{"num_hidden_layers": 15, "hidden_size": 192, "num_attention_heads": 12, "num_key_value_heads": 12, "head_dim": 32, "intermediate_size": 768, "vocab_size": 8192, "hidden_act": "tanh_gelu", "norm": "layernorm", "norm_place": "pre", "norm_eps": 1e-06, "positions": "learned", "qk_norm": false, "attn_scale": 0.177, "bias": "all", "tie_word_embeddings": true, "parallel_block": false, "init": "normal", "init_std_qkv": 0.0236, "init_std_o": 0.0, "init_std_up": 0.0236, "init_std_down": 0.0, "optimizer": "soap_variant", "learning_rate": 0.00638, "beta1": 0.95, "beta2": 0.99, "weight_decay": 0.0, "lr_head": 0.00792, "warmup_steps": 200, "schedule": "wsd", "decay_fraction": 0.779, "decay_shape": "linear", "final_lr_fraction": 0.1, "batch_tokens": [32768, 65536, 131072, 262144], "max_seq_len": 256, "doc_mask": true, "train_tokens": 278300000, "max_steps": 3054, "dataset": "wikipedia_en"}
Each number is 500 + 25 x the weight over the matrix's rms, rounded and kept within 0 to 999. Layers, rows and columns count from 0. Numbers have three digits each.

# layer 12 MLP up, 768x192, rms 0.238, rows 29-169, columns 96-143
529444521510491467530514509502547487488501466531505453515434503508520484590510485470447486524481519499560547508503536451481472499520530482514461
496492487493479520500553519503493410501526486532457475497511505486490522512481531481538543493480501483498501488541445494503518528448490514479504
476500518459524499510518521506457495499490522479509512499467475487516528474535486500507518499516505519490511512516518517548508560487500519501505
513451445493473494523464506475526524479505477529481412484540513560508520470480488550493497477498486498537505513528476495526561547497503454459538
451496557505526534481502534481531534500508496536454526542518460546521535550499558534478514508504470511480474495463477448501473463536523443496533
505542531494517505509500527501528505511497539488480486515498501498486501507515472536503510537473521522530557507508470516491514484494495493542533
502474535531495491482456470502490508528534481520489505539441476508442505505511490499483526482493483505504492523478452506468533453501485529454513
476497517497513455511507539474506532502463502526522464512481484478463458516491480508516466551485535509530536504482501508490463484523458528447486
531493460493543498495443489472506531462558508479506440506538528536486493524489469467512466549503510466481481454510475494468441550470527523484516
452501519460486504485453504469533501519522512467513508539483477478503545491461464501503494496493487511476516533537485497532513512545509471467483
478468517521496506513521496516440479533528471519492498501487475496524506476495499480506514491494506461518514513458472523505520498468505469542488
506512515495467480465505474534508525472487505446488542495528462447480477477525488552497493521501465498520485494520463459479475493470454486457485
483491452503517493508515535538465518476509481477504492497456498501479479482524510490525479479479522483505511522482519514466514551527470460470512
537509513465573494517525468494541554549481469544503497477509516540508516478498514482511477477495460519516523509520523435502531466471517488482470
496476491491524524513483498534471523528515486494503447491471514483506505536477469481497536490484496519583499475466457487467434485533528523489549
504507512503507444500507531475461510462514530503537532513503439530526500441520532501485521561523471508527539469529499484487499508520466514556515
526561511460498493526518512513476477508534510493530545522536455504472514481487539509513525541450504523521529478560525481489518475469472498504498
495484504457500512540512495505483492483537505521526510493525513512483447473494482543486514505494496521554482486520502513495518505509493465528540
509501526537475500486575498482499550479485492497512455542488505456504495532514490468474504500503470490465525501510512488498533481470476493503555
469478479476497516518525497487488484525463465518561482506480514461479535499513526470516521541490528529560482511494509455484498510498471459483508
515539549472498482533502526490434567523496492506525570500474477541481476519464517479494550522506461506527539552493490503506449484480500524496554
521488500488433542504461472518479510528506536520498511502484449528498502470476507552556492492531501503480517477523487483441493522501476505523461
516505524487513502536484503534551500519454481502511501515509474479515463505501540503496485495490519485498506506477452508524509499526434490474502
485521488464549494485485462501493553530529515529505460490485546462507504500491488542532525524498471442531476513516489547526492497519513507502478
520426507505498518449506466519492525524540522504537481533516518509497504456507500452524466488492480504459504510476481538534535490440468542529501
525440511442507498515524494476467530509530486506455490520462507493457512492511488532534468507471480491488523475493480507480538540465534526521498
538521490501541527448549466469470479481547552473494495518461504526510528516487426514485479495527490525519499489508490460498494542503507505507490
524477536491491501510508473528528518519527473515530487501504500481466553533494504490464453493475502481479466514474479510541565522491499494502505
484511502534522516534502477491493507464495519491510515494505474486551505497490474459450506501524510468486528543481505520473530518506463473480555
469468522504491486529515513445476517499538451476530498509525487500514520504510490525480511522484497472491506536495501463512544484496456500501449
493541503504462512518495461487475498499477482513503517540516484521526543526558519481505535520487486509484561505477487501485513467535482501486517
476510482491512442506490494514465536516507471550540499536550464584535528499513496526507541510520485526455486484546480476507509548538489533511467
522499516483466536511501473502543504528511506529475508490502519489539493515456541486490524510467518533515471488492494518477490524483473534525518
506533543512518543531543518506519542514514476449493562560500514489485495545498520512494495470521473565531499517522486535469492507495481495470510
553517490479496535496488514481486488492476485530504507513494498497489522515518547518514473525525506493456528485443515543503474503534483472470493
505507519477511538559519484475492511493501535495503449519524517455486461495471508513499504457527490499502460506493491456532535486493472508512490
559494517484511534541515471479493527446537546482535508505514485461491467523495458527475489480495539493536529509466466495471533511549515454490510
480533509533518534516496478524466502485523525535551484506505469509482466530517503523478504498508488488514479510487506507518462526516507485498503
490513489536514481499487495490537486507488519504537500532492498491479544482531547520503508459505491534440487526450488507474526486502504501486518
487482477458551522487498517523506535487511528474529517548509512524535492517507514537486493506511483508545500514485497458522507500489478519482474
513491487483497515553544490493500536488497526478467503534493465505511446515514451503511527512507509502507522516526493444495486548500431504507475
517486517525510497501500480505510496533518505497483559489476517473510455510510478482498470491470477462474470493525513527474454502481494497539504
440505505494498518507510447506518547479435520461466503509454472504507501519474502459498534510501502505506511551488500502500516466507533474475513
462452522510478524467506494544445510445520508427499499510494507498515542463527488499490521469552512526546573497538496491472515468500473491516515
454481472499522496478499503524506502503435504483487473483482469522518453434510527501470514523498456525463503463511495518500556507508498511487527
507482515511484515503488500490543502501544516471488476453473500495501529456527476495474496500512499520485508499498466452500515468500523481522538
534528527485516492557530540554507506471518520512498517499516484535479540485504518467527483529470500509516512530487464490502491462538462504538456
552480495561482513496473510515477461520484445554515487471493467473441500513487558495538505508481475480500520486482501479504488494502500514489512
497520499513478470498467499524482488512550503536509508525499487478472520512456526475506488527513489492461510530485500480463527443543512457517480
533487492479494496505512511485529489506462518494478514519485519474487460521495529526499461491489527514530518507480478489484492516478448515485501
463513520516507535451481484500497532503531539492507494479541517512518500511519481487468474511480480551468535496516484455534483472454506521447466
470504496504505499501484514503419474424508508538462475497481515484539495499521525479533470498510557525497491535527503477477406520503525464501516
471523502458506507518496522495525516540421484543463506521509486483479521491458494510477529493488478480510504520545503473535467525518510521481514
542477542525494489519521490477480508507478494522529494527510491467522486528496510522500552500489492455498471495543482510454488529529503476485524
545506483477539494494477515523466517518515551483478557532459492533547510479511484492517554493511469507509531504526498467483524514531471482489555
497534478497474512502545502534492492503522527472494499491468497474461540504483536495517500502514483487519491458473529504495500517488504508511501
495537488466494494480489505487503479497502514479505547514513473504496478563489536443457472472515499551455539468460522512516502496526492512525509
505494522436507472497493503506468539527523490479485507472483487490516474525533464479531507444472505514531533509512491459506505483482479526469464
515479501471460510486493510513492489485510497506519482513472480512467520501474501522476535530487499473511525534510517495480493529514509461494442
481477488501498563494532481496501479494496452513493507481502494506517443471580552490490440495522563484544486469499471448536542477496501484476524
502504477483532473485527515486489474438524494516507523513476514497503534487487515514496518479517530498504543486517488515480437506507535504524546
548481513514509504507521479473508559452477503481503531517478457490478525505493463496497553542485490515526488494507564492548472496462500486498502
553460502519490494530533488467517489508506508542489530506500533524523495498501519496505496476504471503505510494514488499488506512555437505515489
467469515483509477479528531508480560501494490497541521526517522502468466540514497450520481523485461490500438452486498515490509471517496549521513
472491506488501511442482442537514520505497471519457465486565498492476520525506495512497465492507444480510489508497505498468539552515491496484509
476465505506491484500510505555504514489510509502482514470503503431503516476479506503498470524536487521477506496472459482530530517483479515496529
496508498499527502483512530516516480535527505490490473468466469481464499510482514542498501510502508457516472497496509471537500549481532461490517
520487514497503493509513496511515507482539545463516497520518532514455490491482493464467452500497542529466505500520498505489485471572485498473508
458500523494486526544507525500479473510482514492507526510536495522454495549478533482532474497526466468540541483524491499561507498501513475497522
462504466465479488524506482516508525490517503537463483524455474494482525531499519509521546527530491435505508489540504491540486474510510516496476
544486496462491456483481449497502512468508496528475504520520492524518506475476541485477499511479519482515506515506546474513512600513470517502482
545456524540490480492507514504519525545497528517517533512454492511481549511495475493484501528513476488512475436512554477486471485481529499531538
528547529480494477521534491490485508512484517477466501499522545513519485461502511531532514482477499439511500485495489475458480520517464513521533
556519450528477514491493451488478573506494523467514518497476525537501440457464483481502489491460512495498461525572508513522507467549490488546431
536456535546495539491492492479509502504459519489436502493557468528480502508511490487544466519516511495519495516483515469479518496499474497485506
494538508501514491526500475459511470462470478495537503505480486504493472546505495466521499514467514520518502498498474500542469499531458473514511
515558502511489501465486453474557491491515502500504500485517485491531484510553522512489480457463480532523535485552487505534528537513489468493455
532548497476471505487510486532490526486489507486493454520541471476478457489480484478469473526474502479497510513502552478505522545514494502532498
463528533503516517496510462480508487514473481533452476500510511510511516494483475489474473483469485524461481457496512512502502499464487481485497
534537506485500511476543490511466516491475481499480519538551485476506486477554514493517523499528519486533530466477532506473515514517519508530524
484517539481473511461483472498504483484505459534521479469540509515465473492473475480473545555502491495513478472494473501507514516481506514503500
505455506466500529492513468512470519514500537451473514495456517543498484493527506485530496519515520476502536492491479526494477484503464495523510
532485528422473496525515499556504476534534520507509544477483550502530527497492498512506471449493486523533528516490479463504464505518471457561506
529510523526507525449521442518490472486479485518509480482508493457535506469469516470445468544423537498500513506479509521455478485483477448503482
517520508466478446475487545502545517505561474522493421500519505459538499544480485517451468511477529506490477495475487509481545466431479517501526
523469508482486484497483513499488473449494465523532490506509481519517501557537456497522491530539522521540526491477466479488527508504478464444481
465493526560519496475497516435482517497532502482537499490482467482518536491468517485491491546528484455500469522457510525481471447513515500540458
542537543532523512524476523494498495503500458491473547491478505521511562561487551482523505494471475515474513529492535468506513488485491445494514
547546492494501484493507546524520513499505496519532463485531501502479530477490557483485508469506503486482502506505478527467524534501489470543463
458518485458488513508481511478488531497517480478477498526519507487487492509455496542537488502507477528481514548506495505489547488544458497518506
523519508504559509502471510482489491519478521499512531491471482486496474538506471497507487474518461469492524499523510483497488489487512515493508
483480521472513511519478505457458540483552496450501507536486469449505519504505552538511513509463486497482492509451475511484504507517475539501525
554468542542500518530535494461494497526501524522498501518515477488496541523494460469492524531548454490497493499504494502509448516509535493492513
525496471497546500514527490551509470465474508505517467527511469538499493487470500469475463542514494481509495485523487476508554484508494536479466
478549476487515495489470470478498518466497476515495518512465497498519448523510529525521479532485515499480515502511477501532517508485504547520493
515504477482483475482472484502545502540497463517485484516463550498481478517465507517499509502489464473503468515476483495459481515528446505535535
525527478472516535470479530486499492506518533479493488493473516526516490500517479528516477508480476529561540457511509495444521483515513516511497
469453503508517502504506488510495477519513489497481494517503527473492531437519513493544517492522508488534485512503543494547513468497461535502500
471487543514498536485498500512518485483488437497479459532499497519527520537519480501507499520533492475538522498516485460485519467487470462520489
510488488528485456501538507540463507483465515495521519510485527499517471470465503542466506515475499515489535473488515505526497538484527466477518
498547464529487494501501502488524494480491496500516556517493543524511509521489499542532491461530522521550490501484471469505521482505492525491529
496504485459469474506534449522444518516471517489482514497487474484549477484503427492504495515485516480517511481473529505482522482475510508480493
495509511462489526531467508459508508515502479465474437517469499506526497509490530515484460559467511521502564535476509552529499500495483501549517
481446495494471519520507538462521520528471487449485490569486481516481514460547509511543497499506498536513472506466465506500447500495469529474475
484521494477488453533512451475486472529482559497429452486528493510477502516465485495516455493499509495536541474511501478482518497522469518474525
495473492503487498474525544496558507490516501515475450501516475476503508525529499486498500466547484498496498508433502480484493538534500521523452
480538481535468487476514527482489506514476519505513498481497455461442452530469532480509506479504487505522523451507509468552476509511494481494506
485444514507504509484531481508483505490505501478485468508476521529547517559527459491492475470473499472475516519498482493467458495539517505484477
504507516530522509531501508531516471483514482524496485489528474475487474483503523457464487488504497539465445489470533476543513469491512481521492
482477499512499544508471496490523485514490486512521523534448471543508543495478538507478518548467524524491525482517500531489535491496505531535525
448517491485493501505536505475503521489497508525499495479500419517546493488436552451519515506528487505524447473528530513470537542478474466494488
489466519470509492479488468468456457515503516490520512480461514529503531486506511483505531500535448501542457492500470500536550486497510485493493
510503532506479499479532509496480512497468522477496476494504505476520482523520493504584482510469489465512523552551498475491485484527471502502515
505487508501537527460474519512457508486491493495490453512457514538503484525493508512541523532510510529498548519539496461488530457527481444474435
493491515512495500476462512491500495488524466471481494555503516522501503477466447490486523539522469515514511501472510489519471527506457507483540
453510505478518535559516510506488515480495535524523501521567467488551512516536496466473513483507440494511496468510491531501502513500503473531507
543492509430466464478444491533551488493497497507461460476533459467476481500517504464480533528515517464521467526499511508529476451498470497504520
505543500445469490522477541513548531468484521495502498464507540501520474482471461481486522461530481530485508481457511507522508501479528488470491
519523488450503495527508483495495515516493522478502491505469483515531511505475466533505497517447478529510547481526527538518463541504530481499525
468479477475529496499512494474484495497491480494511472485537452486461565422507532532524544493493489491546529492519573472484470541459494477541472
526521510515504517507473538509510517534502442496477472517481490508475493512510475577525461486561491477524503502506486533510503483472493542498479
467465499493508539532487516529513553491535512500455467502495488487534525511455536562529503517538501492536517468493475461494511494486481476505485
500459529553518505502502504515535521484443468522539529516509494414507482562474485472502535545482478446516482486477539524512503490481495472522491
488482473524499497508481513534478496472473532499513503490507487479535527543481505555495503569538460495509519502484423483499519493500468509505480
515512553542493509501537505511499528469517508503479476520497483495494512509523526463491501480525498534488514499522484455508506473489499491479492
483494514519502495523505487522521476494490483469483507507469479444493530499509536501499505485474486501457540457495499490451535489459491487491506
497529533499543503523528506473485454525523537514475500521484500535480538507440498486493496503487473524463487542515513457516509501479484485490464
492514541478458502521496495497535517483495474482530513517533533523527483503546525573495511554511527513516541534521533512505498470480485504500493
481495540500462524503469448468536523506475479530476514473531535465546505517489520496508480506503522531533482509482507451473530513480474498495511
508485520490474479476501502489501447545518528510503455536472513489500494510480486484523479478520468497486468466469502498422500518498459498487480
464510503461423493474497505506546472540518539512531501520446494502477521497483510466526474520532495500508515505478481526506486525489473527501507
492489522437489516476542495474473513487438514534506494489478525477492540544463500513461468509534505458463484495478473484500484533495476502542511
498440470460474512481493487484525459480515542518475478518513497491478523496510527480489502493531498495464511470532480433497476518521497473508449
481496491511504498507530517537453508453471490494470514497469507456482477512489523481571520515494456475481515546454542503512498477510504535530525
517534533517509495535479471520499504508553489492491524511467482487509498501506475554497476527508530505525493503485478456455501474533453540502475
464514531504500508519507488505527498488476496523540483458518464472505514447496507478446509480520479508495506468479491495510491515486508524494464
483549510502500487493479485459500496514472546530535492522502507492520500525522503490487540506557447506499468497524527561504463518491502509491497
458503483498488497541525511478516549509473509473515487499464487508484481466472525517513531547500495475516497502466514501523506501549528515453500
504460492484473524479483494510501517511540521539504499451485523471539504534508486459513516469480514505454518536492512436494492463502534535468480
481508513475501475505498495511520488479502510491522484498477479518448493495476527503550483486495484499498543464511554509522562520492466495500514
542503508490522518496528533454473502488520513526499511473547513424506452558522517539445531454504512475495506509535530519483443490530484447519515
# layer 12 MLP down (transposed), 768x192, rms 0.245, rows 29-169, columns 96-143
572494510525545523530516516484515458525557538465468499504548526522481540543499489517492521511475481473474516553496525540522446496517496498494470
522480512498507528530453471502520536528497524463493468528557513487448525482526506476475537499490525503486482468471551452507456517474509506472483
476523499530523489495512486529481500502500489503526520500487457522524482511488511527527470507501488552461511497518503488491501470507490499488501
512472534495513493520541523515520464519443524545522506517490480486475460558534497536489503495416475482535478523539482492498543488535492513456505
466494514464503510476466490538471518515515497499528455501500510525469477471507500500499471494475481509451481477467495538463526537510483510490519
492473505494494493493525490491513487503491512548522520550461470479488535509506511508533512472531472496504471499523510511483513528560496499481445
518513536488504508520532500511486504522479543503488506489469456540486478496489497488494498499481483511469499488512479482506500509505449481519511
503526496517453516519436501456512533514528504486540469546510493566462467488509459508514482481485509513427512525528491463436521479436500493501472
502504518554464513491522523490517474510475486522540530509494517487507459503505525562463502485525464511463489485512482483465538517508484509536497
499436475473552472534515487530534492553449495486464530502494508530482461465515483469503535513486503487528458562511491467585497482472490531507528
521465506505523462493514486498544511484514503502503502499556476508510503514512472492486535533524462491491486495480486481521498501526503483474507
476492441495510497480515523501541515512470493520512511518505504460452486481490490497492519522498511489525504526471504521490506531470485458475508
515492529468517502484508494509506510461543513473506522454459539523484515518458493455503518509553467464455506474473458472523493464526533505523509
541497452503508498512494538495517532496503509513494491495493513504444547476500502520462492478526473452523493493502539500482491511513494497448487
523497471516485489482495453537450485497511488478512470490522495516529514479506530526524533489488471482481528519479502472527508478481540468494535
485477481518493583476497476502476490548502516532461507533485535483483480475509524525491496472521507519483505496498507482486490514529496519520503
504501478503478495527543472505462533485526503516468499502535508493495526484498530538467497522518563508524521507495498463501506492528499489478512
493526492480508498466527519492540504532503525507491476497487566475540505548495491467465510515495506545470490475497535521514480511526500482525468
518521500516507525462524520446469488519497498472500527515467493499495524498508521502481479513470534537524503531559522500489498487498524504497511
505503491472507508488525476566469506508508537492493548520518476487492515451511564567485464478537484503490536517485529463476520498474483447472502
540496554530510489468461519489465500496474463476456537464526451560543474497492523546528521536476484480501500558505470544527480501547529528495497
507528495516535488516547541482521485579534483513473485519496518502493518521503512475448477515485464489534513455497518526525491505499530484515508
461487496471453449529529504477490479527494510471497513505509484524481517468493497464508475450518507523527500500476519528496496485478529514499506
476481531492470513479541468463528514488529483506477508508469537515514521500471453487498465529476554478488507482495494502477515497531499521511509
472498488514517515499524520513491510496464486532508516506491496544502531505543519521532528477510522473518476545526510515514523446495517492459515
528552514525521508518465520490452477513507497483494479501461461498494520576440462545476484454509490507477472526531518508475448493476487491469522
498545452532512486516508489494484512447547495521487519499527517481554505523500480518505536496510531501516461490446534480472541555463488499480487
503514479470534496505480495508482496502525515507502485481544545489499515510550477527498499474500464489473525485487499540482484489566491497496474
488518499537522510478497507529504493479488495512480528505530514513542468455502493530507487514526528488506477500512529493537521449505497514470483
514482515516512530507489507468519529513545501550478523478503522500518515472511474476533554482499484477520487497508500531481523533498462501438535
474510532502511519529478522484493503522430473492524527463487480524489509516536467469531504507464516465497494486495496458517487541515479452500492
518484510476504479493491470483443483444446571467480477499470473558514506469480518514502507487498466523508486512490509501511464540471472523525479
514536481533473477486511505449516459493522500501525516505525450533535477521520482481503511498522496492514501501517483493497474499526502500473513
484530503495512515507497484533500513489515529464487503513540483507489461492517461470537474509449523515500476448490574491485558486489536495451508
501464493525531531510501508467491498471479510465507490498461534474549504519506551490468490464494535502511484461568508518478525471489540542489513
503465469534501511494470517507484521476496506498485525479494524476516471510485522502482493466486472535496485472427436478544495519480495513490480
507505529522551500473473476510498513475472471510458509506518459473470472495450513493471544539481509488553511428510516526478517521488491471461495
477491507460528508505512532532511512463545513464541497508459528466506472509495499521517523501494541527499520505540480479452523502477477486506448
481474455476533505506503483517504521537570476487517454537543474466526506481480489520495497502485470523499491493475497510535506489475494521532500
493501527546492506508509507474480498513459449486452487455500441449486521528513480484526526500463524511489505515492532515501460475483544500486512
509480501485528494474495514480528500512539487481490544502492470521512479483550483507517495448475490492469489502531482517504507473528510471531492
526505519514512506495471517520537475496515508527502483488484472547478483500497528530493473503482497530484497494519526455480530504520519489559523
526537523449462452538470546471543521484529512444526493554498488525513498477488515556497501499526479503518529533512536411485484508497521480555496
533510498532490481522515521508510508490519498541500513548484501510525497490527476461469522498480482528472485533492499469510495489512452470481486
523527562469487516493492488490504493479514519513491536519514531493483503509471506534499469473478482478509487521501477544501477497476468459490458
490462531523491470440515491516490505516503527511496487510474442525449467498497548463552509518500529521517533525498488517507501453511530549450511
509450491448540494480494509497486494486506499482497535504497434526503497506474537477510469480515484511501472475484496544526506503557504517506550
521495474535536487452492534488529464510532470467512475481484533567521517504535529499476494487505471522496465477506468514515520513474506470485516
519501497485543477502512485528495465548512452521519500497520496496492508475524494465522517480468538503481498515539491468504478538519471498476484
524478504517507508496510465480516501522525481478508495485542478476461495478509495490508525546538504523504505510498522508511526499548531509544488
513494496511529547528515506479497530497522504539479522485495489512503470519447460470501441503509522474528497455510522492489530500480493507491473
454474461467530503479478487513475444468439584535498495454569526465527458492517477517520485506517536524462452536493531508508448547514500530492484
536430498509489510462543492525485473486489527478485523496492490532525494523493523500539477478502465483503458475493515493498495505523480509473516
495498489475498485508502479510503503525519480525489499462483518498479479507545473496480457440522511551461457506514483489473496506489511461501519
473510500507449490498531487543519466496492456535493462489503544483460510503473452521523533495505482511538485500444518515495495479490528550490449
494466518519511491523485452470504522496463499519522539470492485480501454527502494479465512531487503511523470496546521536468516457478498525443536
436522459512425461521525485464505514529487499486474479486519565475484531479518544549522501478499520482485508501458498481517459500536481510507495
505513521462498505521480533457484509510490504503472485491482544536460510485500506494530521459495538501484523535468499526471468475475491492509493
500532516526501514543498489465510456503500467522487531508507491500467480529457501480532481498490506504527484522515518470514542506530449518478507
533491477488537483499473543533513523500491523532490480474487496519465520451495511483488534524532495535546473506456496515517506508464525514477484
506466543487493519493514480513507477502534514517470475516501513515504486509477468512524496503498494507496504512486493476500517506519527480516536
497504522496510518487510527526503502483496493507528501489495500490502561549477518478516476500483523498498520516547507527512520533513546510498494
461511454523534488506491514530463482445482508513497523499478515500485504531510508490464507564507487497534516514469547500500497492500525509474438
514470496501529487516508514520509479486482511499513478519510476466508490529509507491438541496489480516479494487484495489444510548501573513471515
544462493489508456494511468485530523494478530475494480486490456468487515513497461491521497515520505470474459494472504513500488488509542474515483
484504526511457484470516502510517530466474463558513481514488482470464541463422482538458467514509511502484511554544526513541511500461469514523516
515484463486500521474511471495497503460515513482500516489494508489489522490512485487466474527487467522504521468518518572484444497470468541470498
534536475513501505491483556483513492495492471474504510504508478496531546484541493533498502478493523499531504488460481503539473518492479496470459
463489524484481496488481521482494521523476520444523505495508543567498493517522481477503515434553521515509474486533530483539499520501504524491486
510491471540489522500504524482492497524494509510488490504547514503507489500554492452517439494502490509506516445457455524512486457558526486507491
513509496503514514463547496515503497454479487499492465530453494505533490516551457492497542500505477526460483529542488507486489469497479505515536
499487517468519460518514550527518494500548487518465472513530481490523496533490453502486516511469510490481533506478490492510514480489492469484478
492537513488482508475511494489490542535529505531527506455493524518499502498496507518472490500509513486480482512464516510504510523555499487479497
514525512528522502470516457493478518445484502507492499500480486534513518511517520515503519496482517527513490490459489531536492464499501467514486
513512504471494498487481465501535502504528494481503514507499536487500479485537495501487489492497481510513474555499498487506528518489476488478498
480486528444512508509548481530514513490476515510534480476504492518501500494501466483469464489494486513517519538510489473514523493492508508520493
507474508514462529485498484515467499457486515504484513501477473506499493489510507469478455500520490517462477508536522487464518530496502438459447
489479471510521495478464484525518503490539489473531496505535549492490496430516559471502513514489502452501522491480513508486500461503492503493505
478452518548482495493529531490497507496550567511547467486550507502443514503551464496480493458525473454479482472474507507491532476490470489443519
517525526462520503512502487515547564520477479473514516493506503544512517481496488520497519517504533528479525510469518502553490495498509504464500
522507542471513487469504484496458539458510475481511508453463507527490503477494572490498545464494525515504484492537496480483524489503514502508515
553492572530479494529480518509473502505537522505497483524497451494507508488480484489461499525523459485482459546522525504485498473499477493488493
526471501534485463488472451502475485531490484487486546536464518515533467495498489469503501468492502509496489456527478453502502534513468462498529
508524492471500477477523480482506429517554505482488478503509481490508508480505531483543523513499483477508484499469469494522468476471463509485502
514486508504484443498509538512539496479545532514503430479510488494542467494526466470497470512522457492480496485498497517509464495503476525510483
497512487534504485490509493489501543470516507521451503537492466478476470474476526514523488491494512530511491439501512483485497492526512521531483
444488449542474549502509510492513514479466531484484500530498527484483500490485462512475464488474525521569500505479489536551502509492482474527484
519490499491493499470492519491515516502516488493506506469513500468543510514511508488468492532496527493516485503519515497535510523489500505512492
485570496534496504504531472496510492497488462486537577518510447527437471479511504510475499510552484525478474521505531508483457527524511472519498
494475461463504556471557499469520486501482493490477500522514487540505465485511513527535495555517517501482550500493495548490547499510497520494520
513485496495544519479472518461512493491498489495475515483478512481520525536477532471526476503501516506475507509515487496502520511495488527526497
477552482485516506514521505532502478503479502517506509510512498468502464514485500465484488504483497456520527505502514521526505509553465498536497
481486517528480522494530562491505484506466525504475511499492531513486473531498493528510450492480471485499517504429512471474490480521463493507510
479512530489574497505465509451479486492503527531515489479464494510483503521532491501462526474503487487541450534527508525510469535506540464468494
479507459478492496485465487509514474495497465501521543486494519486469496514474461523481509467491483514476527507489482559502454542474549508507528
495525525489506525468517461490499520484493461498516486472527501513506493502549512523521474529507543484484502539475523502526503501465501479496506
541493499507507477504515492500452504506515491458518493465473546492525512527496493528514506509499491530517511510500536524518492468495485528495472
501498497521476534488499511568459481450493509493502479526530531483486484506484545497515522464500495530510489522483493469520509568508520468481497
487480487511510533557522454490517522489504514492462505501500537511467493512481505513533461496489491487537496448524486492499539473542483515450490
486499521492495494517492491536502495511464531519547494479494521492467529476514494516541519508466474502473469537502514504492542499517521498405477
488489474481487519532536524540464526562537452513494485495478515495493507499524547491512496507496512509460487514505490483489513516509508512499482
458510511509486506478505477520496537475529537507528532518462483448535486527512519512471460444478497506505542491495468527478469528497493507477492
462505524515486480475478516470466452529517501438472481485482487476531541516520474470481500468483504497530532505490498507501487503501490499468497
476536526521537510489489499493510491551497531514512495484494522486485507485458489500476519457498483506496503522489476477510520499483506486513509
492494528509530506454531516440553506454490526526514475451523489499475504517535508499490493525535467531519501513493508491472483524503550519533521
476533475539548498523531495513492479455513485546473489461416524532496508512523465505481498542471529502521503498530518481518500513460477497480486
461547499483525528511531492475463483489498487518511510515526483589558512528503495483484502506518485476496471506468510478489509491492462479529500
502529518508473470484490477490500535579490517477500541505482513474478481498526517512530484502487491500490480471517504483492504538465531493539532
528534500509478501531516461478539515487467498479528507543488485496501527515541517525496478495489521505513512491530518467504517514458479508471514
494491528539497526482478522524510511515535510482503509485490522529422471508471487500492510484490460508543497494509512448492503507486466510485477
477511484459507487505473478492470507516487494485517486453515546515467519514523554522532519528502500537471491566514490488490479478484471496469526
556528507508470486505504539516509512552485556509547504512552502494540512523437521515527516487507502452488522458537522502497490507479484515511498
466460515461531489516434504523509459494470458492526511458455544526469527501480487491437502508476514525526517505472529495501500484489514512512487
485514494505485488486539540514496473493460512486483516518498499521506513457478526533471542509458485496481477492523485502473530471504543527459501
519471540504503508466510477500529518553472494515544523518468500500491508479525489462519495505530488488507484473503518503472523459477501468514504
526519462556449459455500505515505472489456477464470513481480500492476482507493493454505506531497486529501503507480482522478480519488520501487499
499518547491509522489519510469514467481524491504508512465511542489498496493523472471569465490489521503497487475501497481491498503500487474493458
534518444469517551446520521502488529510497519492523507487512552511535488418487506539507486501474525471506486507492507472483551499497483523553497
480473450512485568509519510508493518477495495559514466527521529483468478485484550528508498478516515448513486482494500490536480494519519501468488
523501492525468470519461492523485510537466439454489491505506501547504498502485481446536527485556529502486492493483477511486482480469516493488500
497475501493497495513518497500482525574510481521526492513498458530471506501510514514518493519515497509498498497504506513491520523513503513490507
479529533451504497500483508495505497479467487501503552518498457530492555486466463529511506540495504510476541484522448507518497530487507499495494
440490523553509475513526470474457493496514530495523513496486514537511444457514542579492563541444486506488438526514490507497485465493476517484487
496508502524474549480532496512501524510512504508520474494460536475512520497469490478467508477497505498489501519480515474504501507519507521507488
540493514464530489512504499545535510493536522459488477539527544498498522525522515514519490489514496484547532500518507538493524519466481494514552
507448497522492457535532463579476477450542463488524435539555510424510498474480519462485514479484521506494479492491452516514548495490522498444531
489498498504444502479475518497510479515448575483480486521528519523500491521499487466460503463473495526504521464512498468525486484453513524498484
543468512453518530479467508476510460485452492502515522502477496480484555497461452466456462543504479510522483470479494476521544511538511473522502
543522468544460469459485511532498457470561522516497470536545436479481504468494482521505492457530513482499542499476552487491468543468485520466550
483506479448526492519503480536494482530480493504496532493512490541525498494501516508501454499484536494495525485538509522512516464469563511504511
538498480474543501572551498446490487558468510488499467494537533503536520505463486524511467497517513495476517539477492514518502501502450506491466
496498402464461487502481515490523527453528500498509520435443480436549522530487489494512513516502534511520486515462477510515510476487492482486476
469501457517519443466477517528498506475499478489483453505525488488495485585490453560480452477508497468478505470493491500488489540501505539500502
550513491467492512532473490540512544475517474502521494488545545444476517465557507480525511503488484513511491514510505481533462510501515501497474
490493442505490480479516496530501476543466499531498491509488485506504489497502459495515500509454535518502434535498489513516495511493462514473518
502508527480481512510491463487522508478495499505529500461474475527502481540510518505491458488504535448498518584511510547531479518477487497505503
482469482516531480506515482506505498517504548485541462506512515485473527452514496525488471513503501470560493543490495463508489505485481541479539
511473529504516523434523522479445471475512462500485500450500509443536535516506521509537534495535537475499441534480485508550471510494521519558491
495465527513473508467499481463552516512461539493480511525489562465513508472453521526505495480490507534524468456474486523463497468493500519495435
472542484553486474506471520512485472498510479518535493497502532496480484513471529523506485535484515499488489538506507487503502487483492563543536
551491491530457496532472526491527489566517488511522521479538510490517506494495515467504486502485464479522475467500458532496498518502496443501527